Part of a small language model's weights.
Training: 360M tokens, 3033 steps.
Each number is 128 + 32 x the weight over its row's rms, rounded and kept within 0 to 255. Layers, rows and columns count from 0. The size above them is the row's rms in percent of the matrix's.

# layer 19 MLP down (transposed), 1536x384, rms 0.0861, rows 473-490, columns 0-191
size [ 96 104 100  91  99 103 101  97 104 105 101  94 107 111  96 100 102 100]
[[ 67 131 101  92 150  97 187 162 204 142 154 178 102 107  99 140 117 213 123 115  81 100 117 189  99 120 110 131 147 108 159 187 111 124 164 194 170 135  98 100 120 133  94 134 186 145 121 138 152 158 115 181 145 144  94 169 144 145 197  93 111 130 126 139 131 102 115 158 120 159 109 142 115 190 142  94 111 115 152 159  99 125 136  78 102 119 125 182 127 132 151  78 149 161 148 155 122  99  88 165  83  74 118 144 151 109 131  98 149 124 140 107 102 104 144 154 176 159 116  73 143  67 101 129 202  88 132 138 115 121 133 163 114 157  58 120 113 187 105 121 168  88 121  86 154 148 129 147 158 149 103 139 167 105 148 133  99 175 140 145 101 168 172 131 159  71  97  74  93 149 132 185 116 102 111 150 163 148 160 160 171 153 158 152 102 158 147 188 135 159 167 133]
 [138  53 127 140 106  86 133 144  77 131 161 179 125 126 162 151 162 136 141 137 197 135 148 126 145 111 171  96 129 131 117 165  58 157 135 132 103 172 111 154 130 180 115 115 137  84 159 112 115 167 123 130 127 146 110 154  86  98 143 167 200  95 145  66 150 146 145 134 109 146 171 115 101 130 131 160  98 148 117  98 105 117 174 185 131 118 147 180 111 132 169 115 162 167 188 116 124  95 154 170 125 190 118  68 118  85 133 149 110 159  82 143  82 190 111  66  86  70 194 144 133  90  71 129 141 116 138 138 150 172 126 119 122 164 105 125 156 105 139 179 117 119  66 144 153 167 138  91  81  88 152 140  79  82 140 172  70  90 100 189 103 160  88 106 154  73  89 105 135 184 131 157 146 144 153 177  82 127 174 174 115 119 154  83 111  98 119 192 147 106 116 156]
 [156 124 128 180  61 125 142 124 167 122 110 157 138 132 152  97 118 101 107 127 140 159 134  92 139 188 129 142 139 133  86 132  51 139 127  94 164 138 129 140 109 120 132 184 159  75  95 165 169 122  79 157  93 118 158 120 126 100 193 117 132 192 193 113 201 121 153 164 142 144 104 105 172 103  84 105 129 170 103 131 115 145 130 167 179 141 121 169 172 171 172 158 132 165 131 110 119 158 119  88 112 136 113 107 144 144 184 138  94 109 153 131 139  97  97 123 211 147  89 148  83 206  80 154 159  76 147 160  93 139 102 124 106 192  52 154  72 157  77 106 152 160 140  90 149 106 126 107 180 105 126 186 156 175 165 102 163 115 103 130 172  73 113 139 150 130 181  77 149 153 146 103 109  60 120 161 114  82 112 122  94  69 113 176 102 173 130 139 150 110 165 155]
 [137 164  69 111 189 120 116 135 119 113 221 125 152 122 115  96 158  80 174 149 143 178 113 117 148 108 126 124 166 185 150 108  84 114 106 134 173 170 143 189 112 139  92 131 121 109 150 113 128 125 169 143 147 123 140 124 178 124 116  94 124 148 139 139 161 155 197 140 185 120 150 156 118 118  73 157 137 169 128 103 157 144 115 153 148 110 170 151 125 132 151  77 171 199  99 134 102 116 126 129  76 139 134 139  69 178 103 139 209  97 161 136  83 152 163 138 158 114  92  75 135 107 130 115  33 155 124 149 168 167 153 104 133 165 157 110  85 134 126 108  93 121 129 121 153 147 100 200 143 127 113 126 126 162 136 100 164 108  84 101 147  87 148 146 148  71 121 121 132 103 138 130 117 117 110 114  84 106  94 126 121 143  65  52 174 104 188 152 157 106 121  91]
 [160 140 142  96  89 141 182 141 122 101 147 125 150 122 169 152 153 140 195 121 107 198 179 192 155 184 143 113 156  92 132 118  77  66 160 124 148 131 139 135 152 102 173 166 147 128 121 130 170 115 114 105 165 126 113 133 172 134  96 121 120 123 113 138 117 141 126 100 144 117 117 106 160 133  67 115 152 187 180 118 196 120 125 100 134 179 137 180 133 129 126 120 128  71  88  93 185  99 154 134 116 172 149  94 125 171  45 133 117 122 111 157 119 128 123 137 149 121  76 110 111 148 119  77  98 110 180 134  70  94 149 122 141 152  78 100  89 164  94 104 124 143 143  86 123 102 127 208 131 114 129 126  59 166 132 110  92 164 101 116 120 129 125 125 120 111 179  88 137  75 138 147 138  91  84 121 134 160 167 170 101 183 175 131  92 154  81 137  95  85  95  84]
 [121 129  65 137  77 130 123 162  60 119 125 160  79 142 154 181 140 115 104 196 130 114  71 106 156 153 110 130 149  72 138 106 151 153 210 219 119 107 124 173 143 166 150  84  98 105 127 109 103 137 103 101 158 147 127 133  74 107  86 143 125 148 153 116  97 186 144 119  50 137 173 138 124 196 150 156  95 113 189 139 156 159 122 135 146 107 184 107 186 108 161 145 137 140 133 141  90 144  98  42 127 122 103 132 141 152 167  68 111 177 108 157 111  82  98  96 154 136 116 167 116 157  69 117  96 148 131  90 103  90 146 153 156 113 107 128  59 142 163 135 146 124 134 123  98 123 146 138 111 128 106  58 139 120 185  75 131  91 162 157  91 171 159 126 148 103 172 163 131 115  66 120 169 117  75 110 162 125 136 142 163 112 117 164 105 119 164 124 109  77 108 138]
 [103  95 136  82 133  85 168 108 177 175 121 148 168 120 152  96 135 156 118 137 148 125 102 121 127 168 140 116 164 102  97 132 168 200 154 147  77 122 201  32 122 118  85  99 177 178 113 122 113 123  84  88  93 151 209 150  95 163 101 112 177  97 155 115 119 125 133 123 171  94 143  96 131 124 110 144 143 175 104 159 144 122 138  70 202 100 115 115 104 170 141 137 132 127 111 127 116 146 127  60 122 138 121 141 175 149  98 126 105  68 146  76 181 166 169 137 133 143 112 122 131  93 128 131 101 185 146 134  61 133  90  92 112 112 146  70  95 141  67 130  57 118 128 133 120 195 114 122 151 116 204 119 159 123 170 143  60 177 124 165 137 128 124 188 146 134 114  75 136 208 138 148 126 154 127 114 112  93 168  62 115 142  75 153 180 144 144 126  92 152 115 189]
 [116 128 144 109 143 125 194  78  91 148 164 177 140 140 135 149 109 177 142 109 103 142 144 149  88  97  76 152 139  89 171 143 163 156 144  92 138 137  92 172 118 154 143 104 115 124 157 103 180 165 160 118 141 155 103 194 121 119 140 142 158 132  82 114 139 199 132  62 157  90 155 172 113 136  88 128 123 120 164 179  94 132 125 120 153 131 208 180 102 160 163  93 122 153 148 181 162 156 153 178  94 115 185  78 137 156 156 159 148 107 158 124  74 122 103 104 123  89 126 155 154 119 108 102 180  78 164 155  85 189 173 153 125 126 141 139  56  92 145 120 204  96 153 185 127 255 103  84 124 128 152 149  89  93 176 139 156 133 164 120 171 110 134  92 112 121  98 114 130 148 150 131 146 157 117 135 146 120 112 157 137 147 124 158 128 115  66 107 131 107 153 172]
 [124 129  74  77 135  78 146 150  99  94  90 140 117 110 106 136 138 130 142 126 139 170  91 175  65 115  79 120 156 115 138 145 158 125 144 139  79 119 129 105  65 122 104 119 137 175 132 169 128 186 123 133 116 143 152 119 163 117 152 130 125 109 131  86 155 175 106 105 141 137 127 151  94 111 137 107 123 122 129 149 196 108 130 114 115 120  87 111  88 205  91  98 191 150 109 112 103 131 119 125 192 142 177  54 148 175 115 128 167 106  71 115 153 100 206  86 182 168  84 122  92 109 106  53 103  68 163 141 108 142 171 214 132 129  95 165 136 116 127  81 132 113 146 150 182 130 119 128 140 145 167 164 128 141 110 105 106 105 137 134 131 100  64 181 158 120 135 170 201 148 134 135 166 115 154 167 149  98 184 153 130 125 105 103 147 120  85 163 104 142 146 114]
 [126 156 125 128 125  64 139 121 119 140 107 131 155 126 142 139 131 113  98  73 146  77 152  95 115 169  95 142 102  72 123 115 139 128 121  66 134 117 173 103 135 131 175 160 111 134 187  77 164 101  91 149  81 124 127 152 166 102 111 160  50  67 175 131 120 164 139 155 144 128  97  43 150 136 188 120 118 204 148 111 145 138 115 166 151 129 117 114 105 154 149 123  75 105 123  50 110 115 116 123  69 111 154 145 111 174 170 175 139  98 138 103 158 104  74 174 149 105 179 104  80 132 104 176 126 166 123 130 104 128  87  96 164 116  99 217 118 108 134 110 156 207 137 150 112 146 126 121 116 165 160  85  85 123 109 183 136 153 117 108 185 168 128 162 131 121  89 162 112  83 156 163 156 116 211 135 159 120  95 149 142 156 191 157 136 108 148 149 146 126  98 101]
 [ 99 115 112 148 156 114  84  46 143 134 117 170 168 158 111 132 117 150 159 125 127 140 108 144 105 134 122 132 172 172 186 126 133  82 133 143 139 135 113 131  88  82  85 139 104 159 171 131 139 106 172 178 143 106  88 118 162  81 150 121 104  63 125 131 132 128  93 104 134  76 140 105 110 113 128 136 168 130 115 105 198  93 201 100 185  78 151 148 128 123 164 126 113 168 101 170 124 176 180 136 102 137 171 156 131 122 165  85 136  93 153 125 101 118 118 144  61 118 152 110 121 112 128 180 101 103 115 173 107 116 140 126 104 145 145 114  94 114 228 192 123 126 180 103  65 115 106 175 138 138 166 159 117 153 112  94 140 105  79 160 126 124 139 135  65 125  87  76 142 163 116 106  46 165 105 182 111 142 130 192  59 125 140  83  95 134 152 139 117 110 144 184]
 [137  90 130 106 112 106 135 150 113 120 166 119 109  91  81 123 163 134 186 131 138 167 113 122 163  81 161 148 110 124 185 144  88 131 106 123 155 147 135 114 146 154 108  78  88 129  83 142 178 155 174 101  80  97 144 127 152 146  79 149  91 104  95 128 126 139  81 108 136 114 164 121 162 117 128 152 140 145 165 117  85  86 171  87 130 140 142 147 139 169 102  88 101 143 110 118 126 203  37 120  94 186 111  97 146 126 150 104 134 123 114 213 149 160 124  73 175 195 107 158 143 181 173 141 109 126 177 166 136 174 193 141 127 143 145 112 131 119 167 140  86 171 137 116 131 134 174  40 198  56 119 150 147  91  77 145 126 131 172 116 192  96 147 169  65 100 118 121 102 187 164 132 185  86 118 165 141  81 143 123 148 145 130 162 110  83 108 103 118 134 107 159]
 [ 86  47 111 162 120 126  96 104 103 112 135 138 156 161 166 105 120 208 102 150  82 117 133 126 135 123  76 123 158 124 129  97 126 134 174 161  79 158 137 111 134 110  99 127  62  97 151 111  97 100 119  78 124 163  98 153 167 111  90 122 179 124  88 146 153  99 135 111 171 130  84 145 177 112  73  96 150 168 103 151 157  94 110 148 114 194 188 156 179 128 131  84 110 120 149 145 144 125 157 127 120 114 148 115 131  76 140 195 157 133 121 126  81 116  86 174 116 119 155  79 169 208 119 129 154  90  81 183  93 129 142 123  72 161 171  90  98  62 182 125 130  98 109 117  98 108 135  92  71 134 140 127 102  79 147 130  93 132 114 106  90 157 152 187 123 130 152 141 145 136 125 127 133 139 154 107 171 132 173 143  88  77 159 101 114  98 100  79 105 160 104 143]
 [125 155 124 155  77 154 141 112  84 144 137 110 129  99 153  80  77 141  77 142 159 105 103 139  96 107 100 182 124 165 210 161 120  95 116 152 107 120 138 112  91 134 149 106 184  61 132 104 103  56 173 140 103 165 163 123 165 155 128 106 141  66 187 157  67 144 158 184 105 127 125 100 125 134  89 191 160 100 118 106 154 166 106 129  58  39 120 150 153 119 121 123 181  94 184 115 131 170  96 125 157 119 111  84  98  88 126 156 135 204 187  58 149 161 103 126  60 141 114  59 102 101 178 170 121  81 144 157 144 131 102 129 106 186 169 148 145 156 180  82 116 124  98 137 170 147  85  67 154 123 117 112 133 129 133  97 125  78  67 158 125  99 154 165  98 108 120 129 123 132 100  66 157 150 142 108 170 163  60 112 106 123 138 166 122  91 103 161 183 163 157 131]
 [120 125 141 119 179 130  98  94 114  98  64 102 124 154 123  89 145 142 116 100 122 109 100 105 174  84  75  78 132 116 166 140 124 164 122 138 160 135 150 117 138 160 149  85  64 167 169 126 158 148 124 113 209 107 182  63 153 192 182 144 129 155 143 199 182 117 155  76 153 170 141 156 145  86 124 101  98  96 103 100 125 122 153 138  41 108 110 152 142 165 120 116 139 141 133 140 122 151  99  84 133  76 184 156  89 160 108 100 145 212 143  87 135 123 137 140  57 147 101 108 109 142 154 119  91 144 158 108 150  96 145 121 119 155 150 136 150 118 162 167 101 117 142 126 104  85 109 124 159 132 166 147 167 142 127 100 167 146 129  96 175 110 155 130 166 101 121 185 183 107  63 147 139 145  92 152 135 108 157 187 161  95 118  92  89 116 122 134 100 143  98 119]
 [117 131 159 106 188 125 134 136  66 102 189 169  89  94 104 120 136 143 123  79 139 191  89 137 135 113 133  95 115 154 140  89 125  75 148 150 102 146 186  94 167 128 130  78 156 140  98 154  80 134 110 137 163 135 150 172 142 139 144 129 198  83  99  92 108 101 112 136 179 123 175 152 155 157 111 147 115 123 133 158 164 172 143 190 100 113 118 158 114 107  93  92 152 171 139 148 170 160 121 126 153  82 192  84 178 132 119 142 140 146 167 124 103 156 115 113 195 149 162 128 111 138  72  99 142  46 176 147 115  99 152 142 139 134 128  87 116 164 166  96 131  75 104 114 129 156 140 146 136 188 120  95 143 117 104  72 114  95 160 145 161 159 163  77  78  78  94 143 116 143  66 110 112  51 174 156  61  71 115 126  80 152 150  92 121 175 182 128 150 186 150 146]
 [170 114 138 144 103 118 126 124 168  93 112 131 127 157 134 133  90  46 154 104 130 180 144  54 157 140 142 153 120 146  96 160  90  81  71  86 115 152 141 141  89  61 183 129 125  42 142 125 160 170 166 101 100 164  85 132 151 137 138  96 152 163 111 139 107 115 151 133 167 180 163 148 144 102 116  80  93 154 111 119 118 162 117 105 198  43 143  87 121 158 172  96 140 139 133 171 120  96 153 146  78 165 188 178  71 170 184  83 136  64 155 151 153 174 117  75 109  98 136  97 128 129  99 104 169  92 144 149 160 141 138 121 134 112 174  80 134 136 115 146 139 141 159 167 158 159 148 163 182 120  80 143 108 164 178 125  92 111 115 120  83 125 121  82 165 155 157  86 189  83  95  84 117 116 136 136  58 152 137 111  99  83 157 100 129 119 162  77 122 142 154  81]
 [130 170 151 134 138  87 145  70  93 118 131 141 164 120 172 117  87  86  75 138 114  91 109 170  89 126 129 144 135 147  92 176 155 156  93 123 119 102 133 159 151 164 137 141 146 166 123 135  65 117  64 132 179  95 147 133 134 104 182 135 164 152 141 102  62 144 105 118 114 100 148 118  75 100 170 148 111 104 167 154 150  94 137  95 161 105 168  26  91 124 152  68 146 128 103 146  51 151 129 155 144 126 115 104  98 196 114 115  70 116  90 140 153  57 135 133  78  68 158 144 153 163 151 144 135 152 115 195  89  72  89 145 124 185  95 129 156 126 149 136 181 181  89 115  97 182 140 139 151 116 186 119 154 147 130 140 152 139 194 113 130 107 169 162 167 164 180 109 109 133 137 178 115 107 151 121 150 119 130 121 157 162  84 161 116 110 119 144 116 122  77 160]]
# layer 19 MLP up, 1536x384, rms 0.0867, rows 474-491, columns 0-191
size [ 97  94  88  99 104 102  92 105 100 104 101  97 112 100 102  99 102 109]
[[119  89 146 117 207 150 145 223 118 149 135  86 146 135 142 108 136  62 140  94 174 151 132 130  96 157 149 124  96 126  80 136 148  98  77  79 164 155 135 110  99 179 140 128 113 147 182 119 164 125 127 105 100  83 103  85  98 151 107 152 113 170 157 138 192 140 175 149  62 188 171 102 108 153 129 167  83 140  60 179 141 112 102 137 130 175 110 139 110 159 146 122  69 154 124 122 125 126 113 132 144 135 147 135  86 181 195 158 131 206 116  94 144 172 123 126 154 174 136 138 132 124 142 132 117 120 133 139 163 123  86 147 153  88 106 142  87  86 130 153 122  99  42 174 142 110 173 166 114 157 185 181 187 114 153 135 144 102 138 100 190 142 120 170 119 103  74 140 128 149 131  50  88 121 124 158 101 120 106 120 131 136 114 115 157 170 102 105  76  94 149 119]
 [132 118 157 137 125 104 152 162 193 112 116 104 206 149 156  83 115 132 134  61 166  81 106 107 102 129  88 139  93  70 132 131  52 141 157  45 112  87  90  80 156 130 127 122  97 131 135 120 105  18 125 114 169 114 127  86 139 134 153 164 109 110 111  76 119 141  86 157 149 124 147 186  65 153 142  85 114 106 112 154 109 103  91 127  82 123 161  81 142 166 102 125 117 144 135 150 123 123 130  98 128 141 145 140  74  95  96 216 176 169 166 133 132  84 108 121 134 112 150  75 143 127 105 166 107 114 136  97  90 193 161 117 166 145 144 158 121  95 121  51 119  90 136 121 234 110 172 140 173 148 138  96 112 117 110  80  93 133 140  77 132 131 179  85 159 144 100 100 112 155 101 137 127 115 156 123 134 155 141  76 172 146 144 148  72 148  75 120 140  93  75  82]
 [122 115 175 132  95 143 106  79  95 117  64  53 162 153 100  71  95 101 125 191 108 165 121  81 159 110 129  95  92 115 108 173 107  71 130 188 157 103 168  96  94 163 202  66 139 126 131 149 135 162 107 103 135 122 137  77 169  70 143 145 153 160 118 131 111 116  99  65 138 111 117 163 178 137 154 155 173  91 106 118 133 118 120 102  86 116 153 146 114  99 107 104 192 148 193 109 149 142 118 116 161 112  96 109 105 138 167 116 132  88 126 158 147 157 147 152 148 145 133 121 136 153 125 177 188  84 140  90 140 128 143 186 133 123 113 171 133 198 111 168 101 120 124 139  92 144 126 124 117 147 134 157 157 130 135 114 117 166 133  95 126 144 122  79 127 144  85  89 102 165 108 136 126  59 115  81 114 138 118 112  86  79 125 120 100 137 167 204 184 107 175 101]
 [100 159 160 149 148 137 132 177  91 154 151 178 115 177 156 120 119  75  89 118 192 150 126  80 118 149 128 105 141  88 157 134 154  85 117 163  94 163 131 153 112  62 137 112 166 146 161  74 177 102 148 156 139 132 133  98 151 140 166 206 139 107 185 176 127 101 132 161 136  93 128  83  95  58 194 165  89 141 120  78 143 102  93 161 111 132 133 153 120 145  92 145 208 125 161  74 175  59 156  78 132 125 128 128 100 118 160  83  97 122 142 144 159 133 161 162 132  96  99 153 135 123 114  81  94 121  97 143 111 145 105 121  69 136 162 141 165  86 170 144 130 109  69 145 147 125 146 142  82 137 135 106 131 158 184 112 217 150 187 174 208 230 149 143 142 161 155 140 166 118 126  95 118 104 143 166 117 106 119 124 150 132 156 134  81 109 133 133 113  96 141 110]
 [125 128  98 150 191 104 166 170 176  69 145 161 142 133 109 124 140 153  82 120 145 166 159 130 127 219  98  85  85  70 170 140  89 142 130  71 130 133 129 138 149 167  83 146 194 112 130 172 133 135 131 152 105  61 182  53 125 102 125  80 143 111  87 115 175 172 124  61 154  92 117 148  81 205 107 122 176 102 149 166 107 123  83 129  90  98 104  93  66 135 142 103 207 142 138 157 113 103  92 140 130 149  87 153 142 143  68 117 148 131 110 123 131 123  92 191 108 111 139 122  94 146 134 139 121 150 137 132 126 140 146 112 105 111 111 130 154 142  94 133 160  92 132 129  96 142 144  98  93 172 130 159  91 167 147 102  74 163 134 146 156 191 146  51 152 142 136 117 122 147 166 169 149 149 124 129 124 190 128  98  99 133  74  52 107 105 136 211 109 159 112 139]
 [173 133 159 108 153 130 128 121 127 164 122 115 110  83  84 134 121 128 125 165 176 140 142 113 125 140 132 152 158 109 178 127 133  81 182  60  76 161 100 109 100 107 163  90 172 115  98 100  99 148 112 148 146  87  98 109 130  91 188 112 118 130 156 113 140 178 123 126 133 110 133 164  90 162 115 130 115 162 168  84 128 171 131 119 170 188 106 117 149 127 149 117 113 135 158 136 135 105 171 113 166 150 171 102  81 114 109 133 141 132 158  93 101 102 105 151 150 134 116  98 104 115  94  93 134  83 113 129 157 148 132 131  64 163 184 138  67 196 115  91  56 155 120 132 112 160  69 167  94 143 144  99  90 118 156 123  89 140 151 196  79 143 128 178 140 158  85 131 100 171  87 179 117 115 118  92  81 165  94 147 136 110  79  91 116  88 127  43 174  94  84  74]
 [ 99 106 108 105 124 167  59 136 150  56 136 144 103 118  93 120 121 121 102 134  84 183 110 116 153 102 158 144  95 114  76 160 128 132 109 162 145  96 108  77 205  93 146 174  99 118 102  68 123 102 150 119  61 125 107 145 134 114 108 115  99  88 175 117 205 102 162 148 151 108 170 148 128 145 185 141 136 166 135  47 173 149 135 158 126 129 142 169  69 163  83 198 106 149 166 111 110 121 101 115 142 119 172  87  96 102 124 105 138  52 115 109 124 183 168 113 127 152 153 203 173 169 123  77 115  87 118 105  74  92 107 104 131 154 116 144 148 144 133  91 130 142 131 143 164  93 118  98 132 107 148  84 126 147 144 106 111 121 162 102 107 182 127  99 124 138 143 151 115 107  87 134 120  93  72 109 121 134 163 136 146 131 124 161 138 176 148 136 129 137  44 163]
 [ 98  86 125 184 124 151 131 129  76  82 107 139  54 166 139 111  74 105 126  96  34 121 150 114 194  96  93  98 162 125 121  95 112 130 131 127 121 120  97  52 183 150 101 135 144 129 160 127 131  69 175  65  97 142 114 126 124 154 146 131  94 168 138 200  62 146 170 104 180 177 158 144  81 156 129  87  89 119 109 137 125 154  54 145 112 153 128 173 115  89 158 141 167 134 184 122 141 165  99  78 142  86 114 133 129  99 135 137 147 114  89 126 132 106 206 152 133  70 171 103 108 146 115  86 144 168 154 100 105 172  85 162 130 134 108 124 183 146 111 132 145  97 132  75 135  82 114  92 141 123  91 156  89 174 104  81  98 156 160 123 134 135 105 117 105 133 155  85  96 125 167 163 144 124 135 154 168 195 144 161 108 162 111 130  94 152  82 111 160 101 113 151]
 [ 92 143 124 111 155 133 150 149 121 166 127 127 123 104 144  66  61  57 153  52 114 107 110 116 137  57 205  55 167 138  78 106 130 117 103 126 118  96 141 113 133 107 121 121  91 133  84 127 163 158  97 150 141 175 178 155  81 161 169  55 158 139 125 127 130 109 133  68 135 123 127 155 115 190  77  80 147 147 121 169 110 107 160 120 107 146 151 153 123 137 104 110 128 113 104 167 130 128 164 155  90 133  86 166 139 158 138 118 137 167 162 125 112 155 157 153 182 112 172 130 155  96 133 132 149 103 116  85 144 102 195 148  83  75 121 122 117  92 138 111 130 172 118 103 118 160 148 142 110  21  58 114 160 157 137  91  95  57 163 134 127 124 107 110  88 129  76 153 124 113 104 147 134  57 170  93 134 120 127 171 102 136 138 211 124 102 143 126 108 153 198 139]
 [125  57 139 145 113 146  95 107 115 130 125 155 114 121 109 108  94  85  85 177 152 173 104 118 152 104 152 150  75 166 161 131 172 126 141 159 169 100 111 115  80 159 115 115 161 170 194 155  67 149 139 161  84  81 118 142 166 128  97  58 110 112 164 139  84  84 127 116 175 109 212 155 100 169 137 168  64 152 157 156 106 116  89 151 155 181 178 111 120  73  94 113 144  78 103 198 153 131 128 132  86  84  81 137 133 151  81 115 131 135 149 177  72 146 146  97 172  80 139 119  66 133  93  88 129  92 110 155 105 170 136 153  93 105 131  92  92 123 148 143 164 142 130 115 152 140 190 196 133 127  98 115 144 141 147 138 129 132 155  96  95 145 156 171 114 109 135 135 165 108  60  78 133 160 100 124  91 169  88 124  80 131 117  97 207 167 102  96 127 126 132 161]
 [132 107 133 104 228  86 177 188 124 182 146 148 105 140 147  56 126  78 150  98 114 149 119  81  56 124 117 132 103 120 153 102 119 161  77 181 132  76 163 109 183 135 142 145 118 105 140 104 129 142 105 230 143 114 147 112 149 158 142 115 143 186 161 115 142  92 114 144 115 161 119 142 137 157  98 104 140 123 142 107 103 105 167 121 122  34  90 148 160  82 110  81 111 136  68 130 110 149 149 119  72  85 153 162 151 133 176 118 182 116 125 110 114 177  98  90 141 121 105 119 169  90 130  64 158  84 116  60 126 118 109 144  85  79 183 114 117 110 144 107  95 129 138  68  81 166 120 162 158 136 126 106  89 159 189 102 179 146 132 121 101 138 145  87  80 109 100 106 188 112 172 146 108 142 133 114 129  66 108 156 183 103 100 116 115 134 172 159 136 105 187 109]
 [126 127 120 142 155 157 128 212 135 123 171 105 118 134 134 112 190 192 118  90  85 143  97 160 158 167 167 107 125 113 125 109 183 139 130 116 122 221 195  66 121  94 128 123 112 144 106 137 174  91 125 126 118 157 159 123 104 117 149 139 164  90 136  83 137 109  79 123 153 144 136 144 152 115 135 144 184  56 116 134 113 134 168 160 185 194 180 149 134 132 133  96 133 151 101 142 145  56 148 148 165  81 128  94  88 137 133 129 132 156 143 140 112 123 147 143 146 132 152 102 127 194  85 154 123 117 140 128 120 152  96 132 205 141 136 117 114 113 110 157 179  96 145 168 156 109 144 127 130 132 128 147 196 169 154 125 153 175 107 163  98 157 140  84 128  97 115 114 144  89 133 164  79  80 125 158  48 143 143 129  96 146  80 152 129 142 164 128 126 109 154 121]
 [111 147 137 109 134 146 135 132 113 151 109 181 133 141 175 127 109 132 135 156 117 122  96 100 111 123 100 134 117 140 137 127 130 152 122  83 119 159 133  81 126  97 119 108 118  75 138  86 126 128 136 126 131 170 139 171 126 180  60 127 102 162 152 145 168 164 137 145 129 124  94 171 129 173  98 123 155 135  96 174 181  70 109  66 116  42 126  76  97 111 187 100 140 160 180 116 165 195 121 138 142 166 111  60 101 176 159 137 110 121 168 136 161 164 155 137 148 134 145 134 139 120 111 144 217 118 150 115 152 139 122 120 126  60 135 136 147  97 119  83 155 129 145 174 184 126 164 115 177 185 126  66 112  97 103 177 117 119 129 124 140 123  91 115 128 153 130  78 175 120  88 137  49 146 205 113 177 148 107 150 126 110 156  86 142  96 110 147  98  90 182 124]
 [112  81 131 101  91  75 130 142  80 168 159  94 182 138 141 134 107 156 170  46 107 137  61 113 139 133 168 168 117 118 107 117 146 101 115 143 179 110 143 132 164 101 118  99 120 114 112  88 159 155 181 166 108  94 144 128  93  98 175 136  93 155 165 144  49 155 109  49 107 143 118 128 158 151  80 147 118  50 164 156 131 143 125  74 122  70 149 109 104 137 164  91  59  90 114 139 136 122 117 158 154 140 137 115  53 117  87  98 153 146 133 117 124 129 137 120 132 133 132 175 101 115 137 160 124 107 182 135 138 180 125 136 172  79 121 109  99  98 130  91 146 111  77 131 115 155 181 153 133 113 107 127 110 204 127 120 111 175 100 133 109  83 107 106  89 142  97 171 147  74 116 137 177 114 142 110  96 110 131 105  84 156 186 188 174 175 119 130 180  58 127 126]
 [103 160 128 127 119 169 127  88  76 103 164  93 105 133 132 107 106 134 105 153 132  96 112 134 150 102 150 101 171  99 154  78 139 154  70 136 162  90 185 132 101 104 112 137 157  82  89 189 103 173  94 156 122  72 121  97  89 112 106 138 134 120  97 157  98 136  85  63 130 106 139 134 135 124  64  64  92  74 107 171  92 154 137 121 148 123 193 148 134 159 175 132 111 135 158 130 142 158 158 100 108 136  47 168 142 138 133  60 109 113 121 131  89 107 144 160 130 153 102 144 186 148 123 142 137 171 131 153  98 141 160 133  95 100 157 117 134 145 123 131 199 150 186 106 126  90 108 111 136 104 122 115 143 116 120  86 162 131 133 177 114 192  84 128  91 111  79  98 109 176 188 160 149 148  83 176 111 169 110 117 142  95 160 119 100 134 143 111 124 107  80 133]
 [118 128 145 146 109 157 123 154 136 107 180 151  99 121  87 137 135 170 146 150  79  92 107 178 113 121 142  99 151 147 172  68 153 205 198 111 159 112 126 102 113  84 139 153 161 101 117 183  89 142  96 167 104 139 153 103 141 138 111 139 110 109 162 124 135 120 131  96 163 120 118 147 130 164 106 129 113  90 160 143 133 128  95 169 159 115 193 136 100 142 154 133 108 134 133 119 127 123  97  72 101 132  62 194 132  86 121 119 205 104 166 151 140 142 132 125 106 102  83 170 144 145 132 140  87 129 140 168 100 120 125 199 178 152 145 165 102 111 133  75  68 151 105 151 122 127 114 182 191 159 122 122 137 171  97 171  60  75 106 118 161 121 129 106  97  69 119 150  86 146 130 144 172 118 149 176 164 143 169 121 107  96 159  99 115 129  88 118 112  75 129 144]
 [146 154 110  61 110 154 130 152 148  88 132  94 172 189 165 154 129 164 160 133 154 106 140 171 106 166  77 113 142  96 106 157 104 203 168 127 149 151 103 135  96 134 135 177 158 148 118  97  89 123 104 104 110 154  97 109 100  80  58 134 154 101  75 138 161 120 104 134 122 110 102  97 114 143 118  99 161 172 155 118 127  80  94 166  69 109 120 193 105 128 127 106 108 113  39 103 142  94 131 124 145 106 147 127 182 107 123 164 118 116 158  94  89  79 164 112 103 143 142 130 157 121 109 148 118 107 122 155 149 165 116 138 160 188 125  85  68 109 157 120  67 101 192 152 157 129  87  78  92 233 153 132 101 145 122 136  90  88 157 142 120 113 128 127  60  90 147  55 119 150 139  82  97 206 117 130 121 124 120  76 137 124 111 125 134 154 152 136 140  98 148 111]
 [132 136 150 116 197 155 200 173 176 122 118 115 164 146 105 133 174 143 122 184 158 137 175 132 178 139 107  68 153 147 147 107 152 134  78  97 132 141 111 131 120 143 118 140 111 134 148 100 162 156 134 115 152 166 166  87 152 136 150  95 129 123 148 116 136 138 173 125 109 107 129 112 127 173 128 111 112  74 165 109 153 189 105 117 120 114 167 109 116 107 122 194  97  91  79 132  72 122  96 156 178 138  87 161 195 133 135 159 131 126 169 126 134 145 160 163 109  99 145 119 156 162 192 144 115 121 144 101 145 101  82 184 162 130  78 166 130 120 130 161 209 154 124 163 131 122  73 154  95 147 125  84 172  94 106  94 149  82 165 172  96 174  92 115 124 147  66 123  94  37  70 172 162 145  97 128 186 139 173  93 103  96 120 139 154  82 127 140 112 121  81 112]]